Part of a small language model's weights.
Size: 9 layers, width 256, 4 heads of 64, MLP 704 GeGLU, vocabulary 2048, 7.76M parameters.
Training: a variant of SOAP for these matrices, 5653 steps.
Each number is 128 + 32 x the weight over its row's rms, rounded and kept within 0 to 255. Layers, rows and columns count from 0. Numbers have three digits each. The size before them is the row's rms in percent of the matrix's.

# down: layer 4 MLP down (transposed), 704x256, rms 0.272, rows 409-528, columns 0-31
# gate: layer 4 MLP gate, 704x256, rms 0.296, rows 410-529, columns 0-31
# up: layer 4 MLP up, 704x256, rms 0.303, rows 410-529, columns 0-31
down409 098:141126156147114095182155081109100180136085070144140097077122135129140193154141101098177118166167
gate410 097:164105192149127123104126178095098078139147168118154087150111179143087189100115158153138152096139
up410 101:195111098130111127180129097074152140117151151162112116134107141127144129100163077135119182144086
down410 098:109104124142094133086153134142126134185183121145095128131108101170103165159117118123131146170087
gate411 089:153128165204136126109109134101107186112160080147132136137174161110147088140152118132080088125059
up411 092:086110135077096133118101147075143093078122100139143110160117210070128142099156113077120062094060
down411 098:094139125139173196132150097140119098130116126138094148123173105177132171114099148064087130121103
gate412 098:157115144174122191083135141151161184114106123152160139142077153082116148110159088128122193160100
up412 096:150145126082139147135085106205155157169095085112146105161119135128130143157176113140114104176106
down412 101:165121107189131111124081164186104131131100137136110132129164048143127140111113178119087124115181
gate413 105:169087119123130138065098125116127074136069104102122176122137118154191161174116149087120082109171
up413 101:130107095128160108116120150130132154144136153146098152131109137126037108163094095135126172202156
down413 102:142150100141169161126154128160100082084116098151073137100102180133148125150149070187171124157152
gate414 092:175139146134119139103124147108149169188109182158114105123150157088188168153087139146150129102095
up414 102:119094112096124135161158071137130131061127126123107114144128130106135147139085120130169089071120
down414 106:125106148164172103114106127116143102165109117181091119134171152139182135180152137118137073099114
gate415 099:103154195181087044119120157152125164062112142101158162079149151062165109179171141128148145132108
up415 101:175090064059156155113132138057184156140121145118134113131133134124148125116076119180073179175131
down415 099:180143159145097103108166084141109134135162068083160073111096113156057155148180177181163106148115
gate416 103:133154085150136182093156177142145096170151103172164087139183177122075173183169158133144116148132
up416 101:168193134130140173107142180154130101170180140148163152151204206100109136102131086124110075121166
down416 104:145095116142120108126169131141166090120102111112110097147090066118060163145099152118108157143174
gate417 098:156074106164138176125106138067143168128160112147148149120157184175115131124127101115095127121065
up417 086:151123134139160110134110134086118116157140166128100101127192183176147126089112116133107093061117
down417 100:092076116184094121100143130138078143104128110114194100145156146139134155124127080119140112115109
gate418 106:114148086190101150154187091182165119146121109041069125118126176151139120129154156073177091150094
up418 104:152179096087159129182052158131094111128162082119146145118092119118167150145160128147127117126112
down418 095:128120091169137121061115169117129172080091092117059137122136134161138114121195161085126089098112
gate419 099:138113114122177168190106189135084144134110096039150101145121148063125094132121147152158136134076
up419 096:149158106135152166188134154133092071154085081094106117152094168141156115098159129125142107146125
down419 100:076137159091062171086128135138153085113168133120161123133096141099132113096125112075160130141085
gate420 105:136136147165153146130158125097108104137175112137172125135101093080132125103141144039173133102132
up420 108:137111131133106175162099126113132170160137135130072140109085122081118168140164147069118167125140
down420 098:129086118162138070166106137110137139103138136176136084086172075159159156140140152176124135119141
gate421 125:137085075078123163155110086067118105129104145118070138100021106116093073131179150131164101150184
up421 126:130186165144097064142183117124131180092101073133157146168172112142161175109137093084069169100113
down421 117:066102123086119091160120138146143125162171067108126060075142167143115162138113115135119115066142
gate422 098:172111099093118106105159159139124125169131116202151096178107146113140161116124126088109154102085
up422 094:152172086163078125110101139059087153161039163095133145080124107134098092143114106158112085115169
down422 099:110144146113151093100129133150073076092183132102082069134133132121110111153160096170147122175148
gate423 097:096114118178117141094189127122151069208127145150125116112132150200128138114155123066106110108168
up423 101:102103213079082099025147142086169138114165067147038117125133141106075134085174144090095119086165
down423 098:117119158174085135086092131129164102178145099135160141172112125140131085140090141135211128135133
gate424 103:095111113140133166101107151178147118089185127149116129112113187086161104072072156137142150180132
up424 108:160146123172133118089137094063138131156104069118158165126173116130059140091053137115164124130226
down424 103:076103139070125116151125147143127100173146131128187105129142083142148118093181124112063107130060
gate425 101:153154164113160160194131128122087123071140110109063109143068138102129121197138167177154080155125
up425 103:138128143136108166128137147140145119113079184148139061159178075110082144133134151137067104132108
down425 106:083117182166143163141149175124125127120091164129153114152125148109113125119144145121188135154097
gate426 094:140143113152097125132108137135138180093086157179130086131179092102090131195152141087131164117148
up426 100:120147128138143079167089081116149137162136129140124100070074074162114170160103149058139107097107
down426 106:136145125129126175151166151168142188165183154145162061126148111132075147051139065180199138140146
gate427 113:169148122156163135079064167100132088117115131160170074118125118076156161117121142182155113126080
up427 101:074129176136145183131063064130113105086124151130114148108083107154067159093159138133159140156174
down427 107:135121131138130151089091126146105149221099115102112129123139183095126146064099103131107163143172
gate428 099:119168107146123126159143170104171112101130088189112076123088151113127188134176131087191133118155
up428 094:104162087149118153082122063125169084150139125123161146108108164173106093159088165165167173114102
down428 099:112112097073176059207175153081156126076163124121135193126153152084091146101193080091156137109085
gate429 106:165161173098113145163138142120126141151146131083136094148098145118105132149108185095035192116107
up429 104:145108106114150163140129117130149049131133102084099133165124134110081123068115105113183114122115
down429 098:139101098082134047205121168127122055096078130090142131048136088166115122100132184173059209171084
gate430 103:204112199196140129090099056119136168093102126118183090065138138151115162098150118055155130176166
up430 102:123111144121180148113131072191093125115137218145100069172102084126123180173166092097157099179176
down430 095:146077134128125094128121136119138110188067121163109182095180141101097108085130141124102102169114
gate431 105:144155177109103164137128171178130111153076121115182045169149134122162126101120161131166173125178
up431 105:140160139167190134104127089102150121121147133113135197147174088138110123149154114156101140139086
down431 101:093132107127181117134148150134156137138146066077182185114112085145076114082133113089138116150157
gate432 100:127160147138133218175110152082088116162190121136103103118087148066167178134143151097144096133167
up432 100:067132183162084122156152085153068139153096134112127179210143120087173095158120076117049119122171
down432 102:143105183171160089193085120137162229110147138136168126070127131133143150198103122073159152127091
gate433 104:148150126145114107104149045161126114145196122067097174069114103144084150128146145153155128154130
up433 110:208122143155091161080091139061146092153165111143162094126064151134132152096114141184145091105117
down433 099:184135126106133130130130096186132127112147105174106127086174110117120074079121133148098146144130
gate434 102:160089111123137112122125133119144164125091167097130061165160156168123057139081132110141050125133
up434 106:063084136090143129071119129129080100134090124170136070093138139114137157085113142071144157142111
down434 101:066167103117131122138119172145080128129032128128155054184086072129157120150125058084158129212137
gate435 090:140158087112092161094112178146125181167147125140150076149106103065153089114156122164103173126077
up435 092:143133139116098167116155210154205104105059157138134100160112171157090094148144139134137118108128
down435 094:136139123152085126180105129147161088121144182102082133101127160122137083114078118155175149125151
gate436 099:164133125091069083072153132113138078162143080107142118137158133132079140147055114143127117125104
up436 102:143144109148126101153144069112109118145123104154124112128110117109094138072157155120096154110178
down436 101:162129120167187184145056114142164074102118147144144163112146148100123086130137069139149130110155
gate437 097:150103116152174128138080149142132195186164083125142090113139197110137083173118106076093099156107
up437 100:167089097171143092119097136127090101105083116125095140124116092157120176155162099144148101138119
down437 096:088152154144165125141137142091080182122088128114138185140169139153117134141096122119118192179132
gate438 104:142114137131158186048065177123148125119156133110076116141100098126197178132171072132092145100169
up438 102:112089165176121142079149131083190131128142137119136195172153148111147177120119128078098216103111
down438 097:110113152145158135165119128174108145101107171173123109135169086066148127072128146180098079109123
gate439 099:088084152161126147093092149088040098146140082163150130139138137141104109142123158110140191145077
up439 101:090182119139109137088123122163191127147127127127087136163075097151106119088182100120070115074130
down439 100:144093117124126092193159152120139154077171049130109174127148136134139140151139161130097136185147
gate440 102:175187194119120129119110151143114139044064130133104105129082082115144145152113141091170144182116
up440 101:196166115118166101104144121060127122126109100119112103116127137128130119158171179119095138095119
down440 102:124152096193171209106143167111158109106105179140140109167157187091123139111240155105106128201107
gate441 104:192163143102063100136149115133139083172078138126127131147109137135114142111127117161085120145126
up441 101:182099183103118197140125093104129103137144143161149146139134149161139129183065110105095110124098
down441 103:093106151122144114118156165133085165089182146155209077073180137155097075179099143160108179127162
gate442 097:135071122088142069100108154115123187055162158139151127165149123086160197197082143164140114162161
up442 099:117121120141214105171084134160102135123140129161124126117144192133116164143043113097147131150142
down442 107:137117194181183148054168130150087102161045150101133099155125049150122145165105144175132027111148
gate443 099:134113127088112126105103183093159112137104122123169107081130097078153163170113123128161099167177
up443 099:133150131099130118131138132082105174114077096136109186082114136110156112127140102112151171101154
down443 103:105144144197131150161137137101087181114142208065066103116105091133124180128118164090148126060135
gate444 101:139125105165139164113132124135084116103084110099120114177137100154082143106159117091112161102129
up444 095:085179111080140143078152125133068117088103158077197143194152128074110191151139163085127113137112
down444 106:082070184151071159142186140113144137100152150125117165114106152061148096113149138129116150139116
gate445 109:119142112150086107163119199095174079135095136140144157090106140162150149087134135070126093220162
up445 102:166145135161116074134168116125186092130186184119111146129092114135196114093121090138127141193134
down445 094:160161129158131123121118166095169143104077113127151138176150106144122102080086134080109164121094
gate446 107:140110111116087084155126107159077114154148103104183080065136092078155079162114133134166126202149
up446 108:163147043136101198110123136088109139156110157209083123153149128172077149076141131144134121169160
down446 101:133164145086145145107138153167117170165114140123093105128130155127095129126162174201148199090168
gate447 101:124123175116170069063125141147114141138090100114138164127149100158054163127156105094168132171154
up447 101:145116148171113107133167153169168104133129119151141122086132046095165182169159099170133110229155
down447 098:143134077170114176111202143163074148163116143142151114117157136166111186070165127148111115077118
gate448 101:138120082193125180174139096083166139090085154078159120192129100114087150184118132172122126107090
up448 103:144105130139127132158134138167185136140137146113157102140187153134121163085102101148093140052124
down448 102:113163124139056114122120131154075130131156122183093089138119119123125135098130124105074144140149
gate449 094:170110125174155135113088108076175168107170169090142141149122208098121133114169130118149188076114
up449 093:123185128133115076126111068179124133088157167126156096138169166130156157128139129117089160128120
down449 094:127101148085157063132094123134162047143109142115127124093105188119104167057069167099131136126123
gate450 101:123114119111173134175100077115114105139117176147144136106118104116096121193149065107128096117123
up450 100:154118142116183088137095085149103183181152121152136064175095117081102155179138058122127097115101
down450 110:197134153138140110108138164110146106063083149138091152121160124123063127121068153115107115110123
gate451 106:037108105114151128091205064155137127155116173088131118164090116147133143191139152141123187149084
up451 104:164150105151108103163103146134096166169129121172167112124125132172089165139106066074109128167133
down451 097:175127178134133138088092107092098130067104126104119120155169148167102132196130146093123108158142
gate452 102:096125089144136116137138136069157125155170072129129142164112153122162124111164127129156171108144
up452 099:079099148136151180137133092121098183108073112077148129130199134098057093119116105136099113129154
down452 098:126194099089197138141134135027157132137133123112129026132141161119061093111141129085179099109116
gate453 090:162124105048092160096127088149155121192152187108159166172154145131164137166105126102160093139078
up453 099:091133176073118080140113043119100137145219172179125122080116132136153155135128148081143108090118
down453 101:087100166146145149107172117138080094089126161124166136142184160142119095144156128161119107146154
gate454 092:133081084155103111168124098168118081174115121100140113173093167159127210177072164150128133146090
up454 089:109140080118102131147131148117109120143142111162110127078140136175136085161113106166134197143130
down454 099:092119097114180189078133159117093156079160086140083138092132154090077100095098146138130122108136
gate455 110:142143158150126136165113111158067102198142088105150101093109114142171140077062044097097072121216
up455 111:106158134157152103121147169126107111069177147163155063126140175152187067079141136144068162104168
down455 100:126134170146140110106186173140119147106152100143082066147110118139097118148154125207166106085099
gate456 101:067102134115164129112161125176096157110164100132118107128189126076122102090086123093193157104174
up456 101:159171104102143074127169125118124163144087146135105064150138173166124121127156169109156174087145
down456 100:146127095090131168120133116144122146166193135135128108152206103115092162150130128124097179117084
gate457 108:155152122158106127113109089079129144108120142098133121068138099159144071115155136125113096119092
up457 110:157108172135134115149150156156175220176127090114108125160071144176100115185132110093109138143113
down457 096:129141139159178183107125163109137087116154144125136137167104138128130161123115121171095144118107
gate458 104:211094221196170179140132120088186170132170109118153220148096126168098140103156141133112124094136
up458 104:056147085114111100088159127200155119119125163144150107134135126139099123157110136086157104136117
down458 091:122108151171164155145131160129164107052093168137120177144047141112104086183128185178108163147104
gate459 093:096118163184151071161193057128083116152182082164086082067064168092175084085188130122145132148114
up459 096:135089086176110087164146167112109114100190121140169090050139159114140100133150158133134121179130
down459 106:177169165163126123056153179131109111158155092120156118131089153108092154101118142109096155122099
gate460 103:115135121135094203083190135148134165067124120125163087132128170186128141130166130121130113170122
up460 096:167093100074172189118121168121126187141121099101132069070094144134141149104098119053133110161130
down460 100:128137142181085064191108162141132154096138139127142110156144154144156107166075096117161053132138
gate461 094:112132120140101133119101112101097069131065084090125157162140127136139123214113122126140182125116
up461 096:153199129068144117116180171185135072079103129118122085102149120147178166142150113137142122094168
down461 096:184177186118199147122150092139120152118152142189085087152130113116119157092150091099205122080111
gate462 102:122162124159087102138161118160058130096139153155114068162097124173141138160074145206104171150170
up462 105:100140145151098099128212122125107187137160051136138161131118121173117115088121093142103160209125
down462 095:078131125182133121133089136094116145068157150102071155136083120122194137160157118078156094077156
gate463 104:211100186083123134143088116158122137169145142137086186154157145113150077148104147167094071096167
up463 109:148137119120156137083083134090150090082135179128105074146137095135153108149100137113138110116140
down463 105:164112120156187140169103135091159152149116107138184145093178093119123143127136109179095163125091
gate464 107:166082169142124208153051135109135174204094115150118142107081129097113116082131114148122167138170
up464 101:157092156084138115145091130110140145131102139190098104149088079130164182162126079138194123137084
down464 103:120125105065078141154112123106183144120110170083119121153105148174099141065150065120115118121203
gate465 094:107077083155125118142117144109152133096138074133114085085134086138075099083117181096148148162159
up465 095:110117092108135169119145104183125156094140112114147117179126143193139029140126150135151126122097
down465 099:150113144104126120189096180126124150068146074081119184081121141163138137166110120088105119096153
gate466 093:126114162110117130132139131174082114133104170101227127138185167165134134150147124046153081130117
up466 089:156166143138122176125114121095130179116124113164050105135169091090130070144078087183115145140096
down466 098:142128099162120099087093157073158144123119096117119164104120093134124105134140144094135155101113
gate467 102:130129103191167185127158075137108128072138094120114127150141135142162147129130157142109099113078
up467 097:149146102102097162083179099160137163157102161116149105139155162125136155126082100243188122135144
down467 094:138102074162137132153166136113082141128122151164104094131121094187103144131091133091128166126106
gate468 108:182081164116142144113147107154136122118102098100186128127148134139107138104172158117143119111075
up468 099:078095113099116143136149116159136100119119097126118116130133104066110115046133137176141159141133
down468 106:136131195169195102206170113128123116113151127152149211127164169158167119129143083120130120154155
gate469 107:104145120188148123122132143140083112124137119160079127115173087089123108190174209146146122147118
up469 104:096128134115139131182129128122136157089176071122062171161118118095104040133186164137086176108102
down469 100:119113128131141138045156164158122076213129121124166144145092126107181120125126050141188194164111
gate470 092:112121122130091126125140164135136035082156144136153096095112126103150120152162153144156079087168
up470 095:175123144136061148148095134148186127164129101137098104114129113166115103115167166135103127043140
down470 096:145137105129101171028107136120112149116069105105118110130138099146168167154121166100176114087099
gate471 091:137144167122063106169127099117105159097160137109104141110074148130116186089162116108127157159136
up471 095:121168089112134111083120149137138056126122129171145138133225119125117120149078140098164142131115
down471 101:128131099098141073111134146184132020103111177098153122148165121126128145133045166160082129085146
gate472 099:160162091110101123162104108153092107109124091146125130075104128118106165098151183078154108143107
up472 100:122112125125115132109076157107084159114149119082161154120139201125095120139081102176153118135117
down472 095:129188101083096123113153145143114167143164154100118139111133134110119139135155147103107087119169
gate473 100:176073095158115167106153161067169178127145099102168121160103164169164169159110131146137105110157
up473 099:126096107140151179155095121112098191176109141077097150121142135120097095149054086139099110143128
down473 096:156123191122120035128130079209138139152132208073153088147110134185123090108138124109138136145169
gate474 103:094149154146139108128130110151136102118083094174131088132098165169143119089113152130112152139151
up474 105:127138136118134131158135164161151103126088081130123129099158141107136136069154108126081099184186
down474 097:122090112068150114156134137158155118097104140160121068106125178090074086115120133117137137100169
gate475 090:142133119120159183121092138140103105099134132153111135097150161150096060139097061115086161141114
up475 099:120088115174148077129152170128119066139132144112150128122078101159145112109114111135152071120155
down475 100:176129169106114140116079184157118106119197171187097181106151090126157062139121134122125161145125
gate476 091:073155102059109066124157161144120141152079123126134055122102157111181175139096168143094158172159
up476 088:141157066123089101114169143139075125159125067124125113121056088138174053095038147078133147143111
down476 097:124198137184117116185136143114137174118182089092115104155121145149150128113099129088072154044120
gate477 101:193098154152191134100120135100173139137137163208110056091164122141086148155106199120081048145158
up477 106:175108131167182166161156126108176103150153121137132137088189067138162151147155144119129098177096
down477 101:172139081172116131113149093154143145104097116096126118156211138184102184186099129216099080171170
gate478 108:133118140120175060120120051147103193132168111159136140142181155157161152134187172114085066091197
up478 101:131070181142141155069131101121103080155128166132110108086137097189070123140089156145171127130136
down478 094:140106022119137114122061151134077076120134068197131090160165116099108125139102122192114198141156
gate479 106:139109096144127142164142048107184144142041101124126186128135127134173144124180132133107111121099
up479 103:082179142178106121112107133163092088043179105136139158137086073127116116094078164157095060096175
down479 093:113167096098179057075107144135115139114071141171116075108143107155138185168151178050114143121159
gate480 101:028101061080142134114091134106096122111129188120102090141106101117105126154145079146162115109122
up480 105:128147147123101105109200081126080118118116223096199079119183119132128161112204063118137162170122
down480 101:166108168157137105150141145136129179125149099114122168183198150172123163122107133164068126082127
gate481 110:120143099138125164141076125145106173158125099161133207125186147200163150166144111151109106080132
up481 112:149136142183155131057132153137140158077063071144116090079105135148101100170164166141183091149159
down481 097:128140132081138135190113119139113133107140106068107080128201092128133154189113134165141132166151
gate482 100:044154128122093152036139089086093140121152137128091093141125205134133151085096115081093108126098
up482 100:163104094148094112177225132124152101128104175095036130096170124192099136061165147137095094154114
down482 096:153139092065106130129088129170110122025072064143145170106104161174122111142148126112170161160134
gate483 093:143130143112146130117085117139146078083173112124173159150115182146117094165174130111118060109110
up483 103:163103111130165110129146155138149122101060125167112074068131118164163136084097099099115179140098
down483 099:104101131149100148117077115087103093127072125115115122173120144129144122097144117165137126137165
gate484 093:178095164075126111108170107137143129160188134108152157082178146121114082136101088166089175127122
up484 096:159134038188104107092080150076047088138133108224144174194091099085150112092141164102120071153110
down484 107:101144138173144072144163152130158135147155087106148135081118078128114100151152080121090079112158
gate485 102:087081089101149160169120140130138168204118131099086117138180091092126096151114114097146130097198
up485 105:098144091106110078116115123143140176106121145177117093125099087148167146135159131152149137161149
down485 102:145119138091121152118050113096135125127129129094111144122183138060142106164138104148132107133153
gate486 109:166170069124120119168095139124082190177117074112112116128150141111166159124143120133098107087092
up486 098:124136150164139134225108150120132154141124171125173181166102092181131126053152142141060106139143
down486 097:105125163140096104118146102152128126101086064095154159143205117116104084165153112126140110128123
gate487 109:121073115119227137106149080072107116127125138068200101149139072068147131056109169145140103148144
up487 103:086096154117149149134133127148092209137101082097140115123088162125132123097153110107103126169173
down487 103:113141046132076111124151126179161095104109126135094162078128077087144116083139071119115138084087
gate488 122:097080180175085164130156090173110121101152105149130135132101112062122136082203157089153103158106
up488 134:179152131050136110059115180131200140129127116181132139120122145149214146145134092200169125150140
down488 118:066151134054129121127151168187137182108157140119115144126138125135128119153082096181133090084147
gate489 097:104123124133169109079156134135174092115144108143134119116142128093122112138143182085128096143142
up489 098:148157179168125152109145183093153137106132069120137209159129084148138088133098190159153134110166
down489 093:109151112164132135087112105157119152054144155106160095157127118173099167120117110172149132112105
gate490 103:072145120126157147143151113155158132144085167145110153075127036134127148081144119101145124104133
up490 106:152141145144106150109120211092179135159147137118162125136146160135207146121111163093158109170108
down490 100:087134134130134095170091133073134156086131100205129120157168096113114103133120149086122108137120
gate491 113:068127135132082159171182099136135146139135091094185110151155073107095125131107087133160128088159
up491 101:132137143185119157185150175137041070162081123111115108124178147161184107170118148142143177135130
down491 094:150143134131155133078156104156139169105137064134156148116143131106124090102116138147083130133136
gate492 103:194197094114159129082147098163179091052099136140138087084126104130161187189114121117157177146145
up492 109:176143139134083156122106133055145114129174118184097130088143127149133121094100174204094187155153
down492 104:115124189146072172150093162167134181090070120113106104106136088158162131160114115133136142120159
gate493 108:191107158135159145090078120095108193122169121119104168071126069116144198166140107105064110133178
up493 105:161162117106168118129106139054191118130117156174115129143143133137133097166097138128136143103088
down493 096:128110143158085101128153147190104179101086172119114151180149102111093119165218162169117107163192
gate494 103:073129173155147159147101104159146112127144097178128040127091175153097096154146110121148163128156
up494 100:161127132135115106106123082137132158093093162143160135084123080137093200167166084171109187091154
down494 100:136157095099107139123144129116160139140127122109081130135072114139106127134083167142097099127115
gate495 093:106174106115118088151150106074141162124162185139127116117165148060116116072088150086148153153102
up495 095:126088093168130104107117223064110129117133125087138091130185127090039133156135134116126113151150
down495 098:114113182097090048142102105127098079145115158133137118121166132146127162070073151129132152133128
gate496 096:113107110114106121208112156112112120128141141097118157105161116118092109126130144155102152203129
up496 094:094094158141115178150094076121168117123103112105123139135106115091187055156147141126117118091112
down496 097:099124178097072110129127134100125139104191123093166107086148120154072115069124123123083167098139
gate497 102:165066111120174145128059188127104130165091178083119143158155117105117105095112145102091094110091
up497 104:178093076091138118172098129178131064141082183158127105063130143161142156119124149153108115134167
down497 105:142181199072071129145101126162130143138106071107141133152095064172176114147149071171194109149121
gate498 102:130136156128153155105140136139122111114190154165136071155127086107123075118067160168149155128146
up498 102:127187186144136095111175156055161079128135182085163118146132107086116138114151146097097120162125
down498 102:101130160050135128104147145152127139138100164147143180113045135101100106177132139182149123148104
gate499 109:125124124068095169161183125150099127185134115111123145169174179118086089150062171116157107085166
up499 108:168078157066147131134138137086132116103136218147106172127138166105116119122121055099100167129119
down499 102:155134135199167063129080163084131121112137100145153066160170080092133154120117077106104127139120
gate500 092:086121131115109149089119113085105185096150095118177184119116050139175163150112144144050118099151
up500 093:130148163153163198132106115099113097139169115115083080159149127139149110190153159116117126085075
down500 102:067131144099144127155127132161155088120115162096136132139106151137118133020102152163135152170137
gate501 113:111095141147099178134184155078116116184172149078123107192103101079059132134121112104151166124133
up501 102:182086126126112152183108132152165147122180120140108109086139140190139109158095118129171114131124
down501 113:137169080170107093088122063110146095137164100164138151085173139107113063145137137115149105085107
gate502 101:096158134152166196145106127108185137057126150135146092085104156152063185085089129102072122119166
up502 098:090080102157116166107092112121094030076118201120119107092139158093094111115099119155045141111136
down502 097:149099100173089158159126141136153127142125108089107182126059107103108152104128167127122053116176
gate503 111:125103125112123100056083133093077128165055126125160185128162136181137129112157114100119172110091
up503 106:157110085106161120109094125151075114197109123100104121185122173147214120095158064099110137090110
down503 100:118127116149116167115097204145097129078122106092176119152134127183129111150094179143099161130137
gate504 108:093131118100137122190073065118162176153121122217121173098136075099141080137170133046212138104111
up504 100:164102101140133179140154160167121119095173109141156068103134129108094126116149101118100093177171
down504 106:071118108091132164151117092140142147208090151119164071111116097155113159119101147139142144129186
gate505 102:136104122111114120126167155142095125127169143070122175078155152134107077128152174102167095167173
up505 095:103093158158135042152126116146111147099186128144084132094117117103112126095135116128099097185145
down505 100:107113141105145119105146156151149163102088124139122110132169143150184148125156101078086098099164
gate506 097:219107180159134165132046178083103169045181161133163092101105115119126173059198102189129157079118
up506 101:118092141118096127119134127153077138102127115181100107063144155147135120213122087067101122107096
down506 097:091194142166116155148146073144174110131147156143132184147121135090149152140126154198147100164141
gate507 107:188091107153165187089163129122132102123129138115106127141064132106087100133104081093069114119148
up507 101:105107128114167139105194210117139150180041079152159128097122118112154097134119130062171090160088
down507 104:083100146133134171136108211153081168129155138078132151137153154169050125125108140087172145147156
gate508 088:053128187157131096098149173089124165076130158168145124081100127142187092153156140098114087166145
up508 091:104114124073143150143175173159145148121129182127093088117150079100186106165084135175072110197097
down508 097:127087165124126150152099167138112118110081108152144113182093132109151166058109152149134156109108
gate509 099:127159104064088114150117116140136056095174158144120156096031141111153133157137109129168085192152
up509 101:090105112086089179177102143193128154081080116121157136186132093117140154158151109166127125167101
down509 103:132147110143187153167143119098131139113119137135147097122164130129077108144174151118189137100136
gate510 101:138094145180151074087116101093135084120143154092125110108167054136133172141128133100111150160123
up510 104:076154118154183139092100161107125118125150226149160127088136119139126159085124125109127124153048
down510 101:128150157132167157173147172112108125102149147122099066115115075134120106075073115085126143163143
gate511 100:109119102150098132123132091145109181109088109102130098084105126120145185110163147116151142140132
up511 099:089156078103114145117167145198125164107097120079160163088140125128108109178039191136151151115116
down511 095:127110066128134107058120089119076114151119104177106143163215129190104116093102124114162120144057
gate512 096:095114176134102158113080172150142129142118089105150169145128209049132104104198117061132111109074
up512 095:146182089159194122143136091119151129121131114130100094135102129145106140096135179083118105120119
down512 101:155113195070109165105123133104121041149113161116131109127076145094120164124129099125104136137044
gate513 109:146108152109092132081105147110091051124092073128187129155101116123127121169095199149121102100093
up513 102:136136103108157140152156110107180144098098072131090162094085084154134104153137204156183146106174
down513 110:115084074138183159044097143121150122130151129100129127141189124055083094126058172119077096119097
gate514 099:142148140053111134152173148112176148140112118099040050103086195131133177084140124109094207140152
up514 094:114152137133193126073195060136076111130130119143115094066175084129151105169060107110177150122156
down514 094:125135114114109109133102113125150112118177165114144085147189108081122111113204179133156133151109
gate515 097:119138176093033188145128121136174174105105119155140147126160097090139110147088067164134103145182
up515 099:151157112110117112133159135171138100095088105180150146098158116142157080177122111118161102197136
down515 105:166128144066157123140199078106108122133178103080095143105138088118120147108149135134113146119138
gate516 095:159092088077081125067097184146091117140166105124099125121086099134107137115064114091138195122158
up516 101:162131165127208135175150134112066100141122110158089070130107141156119109101108115166105108093184
down516 102:165123106117096118115082133143119113160109126186146140083066130141120107142171142098146196108106
gate517 094:069152120093141103126025114070098103139111123159110088084124095147139101143130112042077173098117
up517 105:144083112145051168085101135164130135146151166184145163169099127134158116098121130056138092123136
down517 096:131123158195175073169166092116129134090104066155165147103092091124168103158130145135137148140062
gate518 104:172118116151147108112080137062171101160149117165077064126079132105152133144130165151155097104176
up518 104:138156147126093091129156120122080170156144123096092152172196186131150161144085074124116141154138
down518 103:096130072094154142158121075202099130133167163136189144119161123131096111137140139149112096161130
gate519 093:123174161101167132173113074154140128072055077154100128185101163137116079144064126121082123128122
up519 094:138138153064188160139134118133050155079088141082094122091080111103069129141088144132084126143149
down519 091:172111147161111150203090135192178122162081134184161182158166162128158124172087182124149101126106
gate520 109:197126083056114136160103122146054103135138129201135098112130103141094121119108108084141123086139
up520 113:159124129062122071141094130142095082161133130122125125121165060187141109129121087088150153101164
down520 101:157153150115169130141148184137155120106121146108074131115134097116179124150128157116114139165109
gate521 109:138211102153143073142112115110145153082152115121098130132105105076115118141152192104125119166138
up521 104:170157131113125125129175085169099138080111144074112127108101136090116120104150145138089095147129
down521 097:150121117164168064145151120161180149091099107099065125125130108063146125121107180119102145091126
gate522 099:136157130135123058141147103133156090106174087111157132072109082158118107153168115155123127172142
up522 106:151113128099125141116138118148179106165134119136142165064116133155114123148080149170131189045182
down522 098:108128149200111193107189157120143110132125141095118104151132145151165146072096151186121132152115
gate523 101:119151123115111111065095171066108087162110066153186110114096163102109108163144101063144169144033
up523 099:098164131100148174115164103086148087153145088118148163151117130145181134134163071161102103113178
down523 099:072139185146082122132129114117070082169130111168128112110145118121152152159091115101108132105097
gate524 094:141096093104102112104148116051135105091171140160137168105137185173125218145130173119151086095151
up524 098:105130158121152081087104077049104093103147110097150162094146165175151123154140152135129099154133
down524 105:114174072053166135180084153108129110095065138105159143124084086132088141145106136128081117120137
gate525 089:147163113090153142061159135087102142170183156173137114191159089123137066152147110124125154162078
up525 096:106114199105123078183149120118098113099101126127187140092088134089082136112107134102100141107129
down525 101:161114124150152198119074050136112099186177074110132172125150104180139146178122098071102114153142
gate526 092:116140118142053136100165166124127101120130166159103145177163104095125093077157181090186138170131
up526 086:140123169120214113174108135110102131062143168110144100094149093147111143168128087131069173120132
down526 098:137141116122096123124131149169168161074077146127098107190175141096139093069124102151109125178145
gate527 099:140085144104159117113123127095090157181145170122208148072133076151117071135130105114113144184104
up527 099:143047126140097199144172162139117101167138126090114153163118147144126094183095146155125146135150
down527 104:070200146129119105198079148096171118144046175121098105126194129165114116092149171121141147146150
gate528 102:133187159110085127149147084128129077090170171094063118072098114119158111162121100111094115166145
up528 097:129150117123094176076164065130188149115175153109096095134150085183145112088153146081104120109133
down528 101:105130174179129122128132178126144143054165135109126148116107114080128098108185121182121141096093
gate529 099:131117109097117127085129154140092183189133072087136118104126070105201095121058155131160132130141
up529 100:150155143119159137147114035176127134214195170121146063124122168119090109093152102089085192123142